Each number is 128 + 24 x the weight over the matrix's rms, rounded and kept within 0 to 255. Layers, rows and columns count from 0. Numbers have three digits each.

# q: layer 7 attention query, 512x512, rms 0.0698, rows 152-191, columns 64-95
# k: layer 7 attention key, 512x512, rms 0.0694, rows 152-191, columns 64-95
# v: layer 7 attention value, 512x512, rms 0.0788, rows 128-171, columns 64-95
# o: layer 7 attention output (transposed), 512x512, rms 0.171, rows 128-171, columns 64-95
q152:152114150120131162121122094143145075143093133101128127131142124178112157159101157102148135150141
k152:097142140117138126117151137125114131155139182129116126120130114158104121171128132127158141151119
q153:121118136140086127116152140128111137119122118115129106126093120126105116108148144087133130118115
k153:134172135147140110138147123152136144162096125138165150125138162145077114163090144141109116115146
q154:058130151116130147176113113147130181126116113125072128119134142107133159145152151111138111150159
k154:139130090096140122134119121155142113156147118124102135131115122118134174138171120118108148075135
q155:144108088151164137165138114110135101142155130126103192143161111151090098116108121099149130150107
k155:068155143097153138112136161115129117117129109137110121132145148136098123144131122147162095141128
q156:128085094130110126116135092144097206127130118128116113102133117157145120158086133151160144139124
k156:139122124118090112117101100109150145090151074178063172095141143092129117090106085141149132139123
q157:140117130115123094168103097128169121137122122152137117087122088141146116134162115082141144132117
k157:094135131135103150138127116124154110077132120112115124118107105114086095140124149125165126137129
q158:146111100109135129157089134126124131139132144125119125116118107102129121140115127116132136111120
k158:121123097121109136140110120116109124165130159097119107140138168164092098155112158164161144123133
q159:182138140134144121103146089153147123164093094103138140096091154118115126150091114090142117132134
k159:112123163148139115098103139145130140113131127115115141145122143143116161095121157108084134133148
q160:093126132145160172119123137125078122086130123150148108127172116127107129131148108113125164116152
k160:119139118096150097142124111140111067111099125160128156118172135134129093088133077073134098158135
q161:076124111142113113131114132122087176145110135099137129116137122106083152105104120121094126161141
k161:107170126119127136125137121142162140137136081149125135092145151137108133145116116142113125109157
q162:129101120111103185127121111130147118123149082102165126147094127157070133134110138142118123110119
k162:159126107122120115148140123152116107153105137094184106132129167143090180118111155099159110125140
q163:169142071131123120157123142145101099167140133159140136161186147150126129129160123125126099101124
k163:130103103115099093151090123140151107119127110146096168135132159089128140078107141157136085115112
q164:142094164150165112130128115140157146151105102113113072162103163136116134137114131095119127140165
k164:139118135155125116105132127151126126133104135091151136097116127134128089164146133140168102113106
q165:125113132142130128087114142155146144112138080133069151099086118135115149100111147125146133120122
k165:149154133105096179124128123104143131135148148091103146119110126134097136142097117083120145112115
q166:122141118063131116094127130117163070166073134129144166155160124115128162096128150104139146080118
k166:118122107139130113143143175130129130102144124106144141182123110139129112120154142159118152092135
q167:136117100116114125129131080142159136133143133128150145117113136128111109116101118110164127155135
k167:133122144122114122150117118136113107127115127132083100139128156143111086120102153145097104135120
q168:118136129096182116115153076080141102141171118116145124123106131136149106135099163131110135136120
k168:126114143118135125102143123096143109127139120157147125125085110104092134133131151096105157110144
q169:142156179113068143115112115132124092101101092112133109129097132142108115129132141155093145117144
k169:126104148146127112127134155129101096131098147085152127131141150165160144134115084133091133141126
q170:140110123119124130147140135122117166140130150168140132103131115131169114146115124127109133092121
k170:158091121123132134153096122155110120130125130127136116140105130173144164143158125185158134145103
q171:153133138139135146152135147119109117139124106169140166137068125133107112122141131120105100058135
k171:136105084076102098125114166145078127116127120135163092119145161126168093151126134104134110125101
q172:117119128126124112125127127158128128127137135161105145143165113133131139113148103085134148100129
k172:100117099126116101149116139122122099145107153132100142132105124150130098135137180137113139109102
q173:118111095142131123087138145139143174141137159127126133158095158129137103161145102139140167168136
k173:102145132146119150127115126111108145115162114157128129128113110156141118130134094117110148109121
q174:126143107171133147143141135134137119152091109102124146083095146126150114109183104171118126132165
k174:191115129131112105128146122139136089136158128117112161150147110108104116104149132116140149140100
q175:088154108125155119148123119161185117130116150149124093156119157146126113106082080088157129135130
k175:108116115144150108119135124153111145110155154102086105110130112142121146096138118150134084170135
q176:126128089151117087130124115107092119149128140128144105137113128103112115146129096152097102113132
k176:109177139127108184169150105157103132121107136119119155101103092145112121123090164117125109131110
q177:113143145161145126129132090113098115149086121132119137084145122123124102124140107138120147082104
k177:104126141110138094117139142137138154160148146116139132156169107149133084153150109079118143138110
q178:106134133113157134146142093140127150116137117097115105124151135133123159123096081125111128142175
k178:116118132129125140162154142128107125154115143129099135134126122129147150105143103150126129126159
q179:121093160128110131127135127155108139162126124129145151113126138143122094123131143167134106145075
k179:180101112178112089079133078139071147150135130128159147116166161123173133143137094108116125117140
q180:129124128128145108106125131155136080112121154132160123093133132111107132105128098115142132129114
k180:142107116126152108144104115144140108107135107141162145116129142098132105130120123146178111132134
q181:099132101128135105127149132140133092127103135126108144105117086094101081138117152102117110155098
k181:139156083107187150142139092112097135114154134108146153136165199112097160146111182114117101133134
q182:180164132175124099127133105126095153115127116125152112150116147141100115124121128087184123141098
k182:115078134090138132120131120145102074134131154135112126084128126139095140128146154097146120150129
q183:143104133123154124132125109150131148127129141139144154110123110116147091153114146060180138109129
k183:140076141164132120099118115155116182107113149102126152154111147155102116109121102135118079115130
q184:158145118140138133137178107123119135099143129137104156156145134125081127106150117123114117119120
k184:169152106120151111120130132158148115107113105079123162141108157128139132133120130102109107120122
q185:153169109103112150165085117153127144106138131110114182139131130109132129121086121099136082143104
k185:140105146144097135151145136123140172097110111121152128072103118131134149152118152106151135162141
q186:096131149118142111163135156148104149131117093107139123147080100143131160121101126147127104129127
k186:160140119097115150116104139139154161130142122098119118134133140136138143129167154121140103106105
q187:127163139143108144115120101162141109152144081102127110098146131152155102139110159150123151143138
k187:103137138169112161104152134140116115134127126138147095129119087112114112152156130132106155115113
q188:129129120122122160121118148128130135136151182134104130118113151129143110133163126121155149125154
k188:133152143125119115117115152132102070144125149151153127102114109116141122117193123105122121116161
q189:118147099122108128122139123136142130142132104104113124152108134114131106094078152109162130096157
k189:124125145113130128128101115103135123120101100124137133112131121122099099140156144149130123123157
q190:129119127109128159135113150132113127134129142113156159155146118099107138158133146132151115120130
k190:126164121146132128114129139091138122077119114126122124155111114150076137125117115135139134131123
q191:119093086116138091138157100119114091190150160141100141135129126131086138106132124128128111099087
k191:129107123112134110118139159101137108121132133139110123126136146152132137143148114134111161133092
v128:138111147130152140087147136149107130110161154115131137114138106151121121148116126115118127157126
o128:081128138112104138192129133114116160126169122156142107153117125140125129156143118179160133115131
v129:104131141140118129160150132120137097108124105124141151124078132109116137157110124154118171141130
o129:156105129098111107129103157108124129144126150117117108153144108115123098118107121079131098107148
v130:176135139152125122109117150136169111144103139127103152111157121110133126137131131098140112095102
o130:132118143150117130119134106167107109127096099148108146129077143144134125079131105167132155101153
v131:132101132111130193113126141127119122122152140103119116156129124111132140129155136132119124131146
o131:165169113138108091183113092110152144138118128157147114084178136143116072124117140135177128126148
v132:128121138105135075120156118098169163124133104123143115159102093165109125128127135138136084126102
o132:142124134133117145122149137134132100151088113137133155105119134109125127126118140111129181147168
v133:135128115117123106140122173121119111116119113115092100139110140108159128129135144161116140121100
o133:101141118160139159083056130132161125153110150114174144109121110118128116156109112118156103134139
v134:156129129146114120100120148138131119158112139129120110153122128112115100097151151092172114143112
o134:115147148132135135130169129116110114134131072127096146118128119150140176191136115151112158138125
v135:113150120143119123137137136130142151142146133127145151152149158140111153119130140147118143120146
o135:168113131094115133093089139113164102102107123095106111102107116120153114153102141136159144123112
v136:091131096146115119127120138126124127124128151134120126177125147130145103154153143128130138144095
o136:163120156106134115133145154134135139107108114096108122064092128166102176115123123168143115143178
v137:140130153120142112158128131140140148124149121172127156115148137142111130116115120135127084141113
o137:131154109141134116097141096108151136161092118111114109122091102097129112154137127124126136098138
v138:120131152097125130120139118115124147106124131120107146128137143114128119137135118093138124150155
o138:118098102166138116154132159123111073118152148133122106105121122113154148124118132152105137119111
v139:119124124106128138092118118139148140127128151145155115122154140124108138161106129114145089137120
o139:141137099115108157157120157127129139125134146085098130123077143118166152095134097140129179076145
v140:127146152114099130096096119145133111113143143126096151152150142129106101118144111122133119126134
o140:139102103135175138123120148138127129107141110112167124116090094125140161100111137132101092133126
v141:116099118135107139110127157120107126111155136114139134123117139119141094125167135106153131132143
o141:122110101164128123184111154122155111139140119137131135129157113115138134140109138155142118111113
v142:147134140122120123132127103128116132120133112112128120091142101159094137079127119143112101111108
o142:075162173096150117130144118117113129144132104142097121165078146110122106122094140121145134122131
v143:126103135118154159138135115133143126159122142104138130109169120131126138142121117106129096134142
o143:135141137155055115104123163098113142116123125111167140161113115154134090100128110161124079095154
v144:111124147156123122100135111122106147161107105136136131120125155101146124141102145157142119135149
o144:150127099144145113148139135102133108111130114156129117161133122101124114117145165121107148126119
v145:086135153118098117148121131123115128147123116159145135135139142133103127136110110121123157111148
o145:181131143112110123111120135168156103113102134078167134136104110124128149087139169111131090151110
v146:163119167132090136117100151157104176125134160122133128134105137111150139142121139125116142109174
o146:116141098120171127140166106136142067113127097148143107147159111119118092112106106119156129107054
v147:144125098104140144119137137119114138154125107127153127127116140131098150106151133149135125104146
o147:137142169131086081137141120146170093111140141120120131122146127105129075133124139132129146158113
v148:108120133169143129116130136111138130136128134121118165110109102110136111124120147138099135129142
o148:112149145094137120162138133150147100126121122130127086162125169143149142099126095153153142130158
v149:128157120125131139123130114096125138128144130144131112128141138159135120153167167130118136138139
o149:157134131133110155123135175163145117119170159136151144101121104130111116135127107116172142100107
v150:121130110142129144117165126154142125126122162140106092112145130154115124132093110136133125123137
o150:170116128142147109134112113118096087133102118120162130129105133100142119122163147111129136131133
v151:160156159124121124136106096141157136117126096133122132123132126153109124088113136110088147123144
o151:116170131156115146105180134143139146154122139138124113117124126105080108143141143101145106109125
v152:139140122086131105116107119141124138120058149127130112104112124125147144115120127120127133122129
o152:119114135076124159131091185123134116112142133145147127145135113125125097126120141146131101122143
v153:118135132146140146149138119131118113133109131139107110114137112118114131107108114122135107111136
o153:152129145128151130151125117127143175103111151133128119151107160133120123117131157144120127107066
v154:125107105118133133099114143131118141149111139110105104116144130104138137128133116120136135121123
o154:115152128163118143170124144142153140136114108144129163158128141128152101161145163155147083157109
v155:119132148114138126162136135128122170156139121135118100149111133133138154121132114151102125132107
o155:111139110118118133103113120159144114101108143120126145090130127134145123120108150127158069169152
v156:138120158119097138124134137124077127133111143092131145126117081132137121109120111103130138121119
o156:083111149152142093126156133138153111119162087121126108152150149140117158153133161151118122140163
v157:157138138173142115136141145142145137161112133096144143124112114166130131108098145119101142123126
o157:129138128126131133134118098125101181076139109128123163140129138139145135116129117148152110121111
v158:116109119089129096177115110143108130153130156118156128157105089121131127121135144136120139099150
o158:140156180140098152112162159095160109121151081130136125109162137151133142142085137136174099178091
v159:133167120136129136170131123127107134117145101131117136145126142134126117115094112126107149132108
o159:121075170121100110087123121131154106120118130097124140126127112114115120135140155129153134144133
v160:118109154123128094142130135103131125121146131123126140142134126117126141100133127150110120137108
o160:121141079109146105120106161168116131137103124129121134130126119111127135139103137142135114168130
v161:117118122127095138141145108132127137122123127125136134148136121118104093134119125149145131143141
o161:128130105138171126100116113151119151156143137117134148119115141145134131118152115142112115171124
v162:140134103128140153142128139149115119136132116116124147149128138160119125140120133140111125113135
o162:122094147094110099156115130095132150120153137138134145072113116087117122109120144149127132146121
v163:133134104131108144137137108125143155138108120137148127130144116164110133149114140147146156121137
o163:154100125134134122084153149112148083112138118110115149103112145081132122083131084120135107125112
v164:134128123106107101165131121180134124149127166139134119124121162134169139111142130115115162097101
o164:114158133130136173100111152097130123130123101133080167120135154126108135129151136145109093130118
v165:172138115134135141134137117103148159145111130146171115117118105119097144118131126145121137111138
o165:113136124108110108140151133103123098143119138127105146107140131133159129150128107120145125131136
v166:110129104149120140140124140119147106136094128135118140135149142117154146149135125096117146126095
o166:099115148116131082140133134110103147084178146114155119114101121160089108146130113201101149116102
v167:151144130112139123106096147110127127140122126111145088118134121141119145142157121130111125117131
o167:094131111116129115140168121135122127119152133173136135137133129121130131120077110156139095163111
v168:105109134087157127128137111142118118112142123110134114120149155133116161101114140100128131149142
o168:154115113152115123161120142095143123166149134114124136125119128088129120100150094149124129123123
v169:112149125122136151128133106158135134128098098115108108130131107147116108109135116103150151159146
o169:121081149149082099148120144095105160101142110115153106149131151127135123142145186138130098088122
v170:149147116111101179145145122127136112095120106158138124135177126115122158122092134146121132114117
o170:114130141133119150106139088149145140123148096106118120126080148122099118124173136126125144077130
v171:105117118129112132129140135112135144101127098081118131129118144116124118119128099135108130157137
o171:153086118113124118137107146130114122131106128170132113129135108147131139123115131126132170120115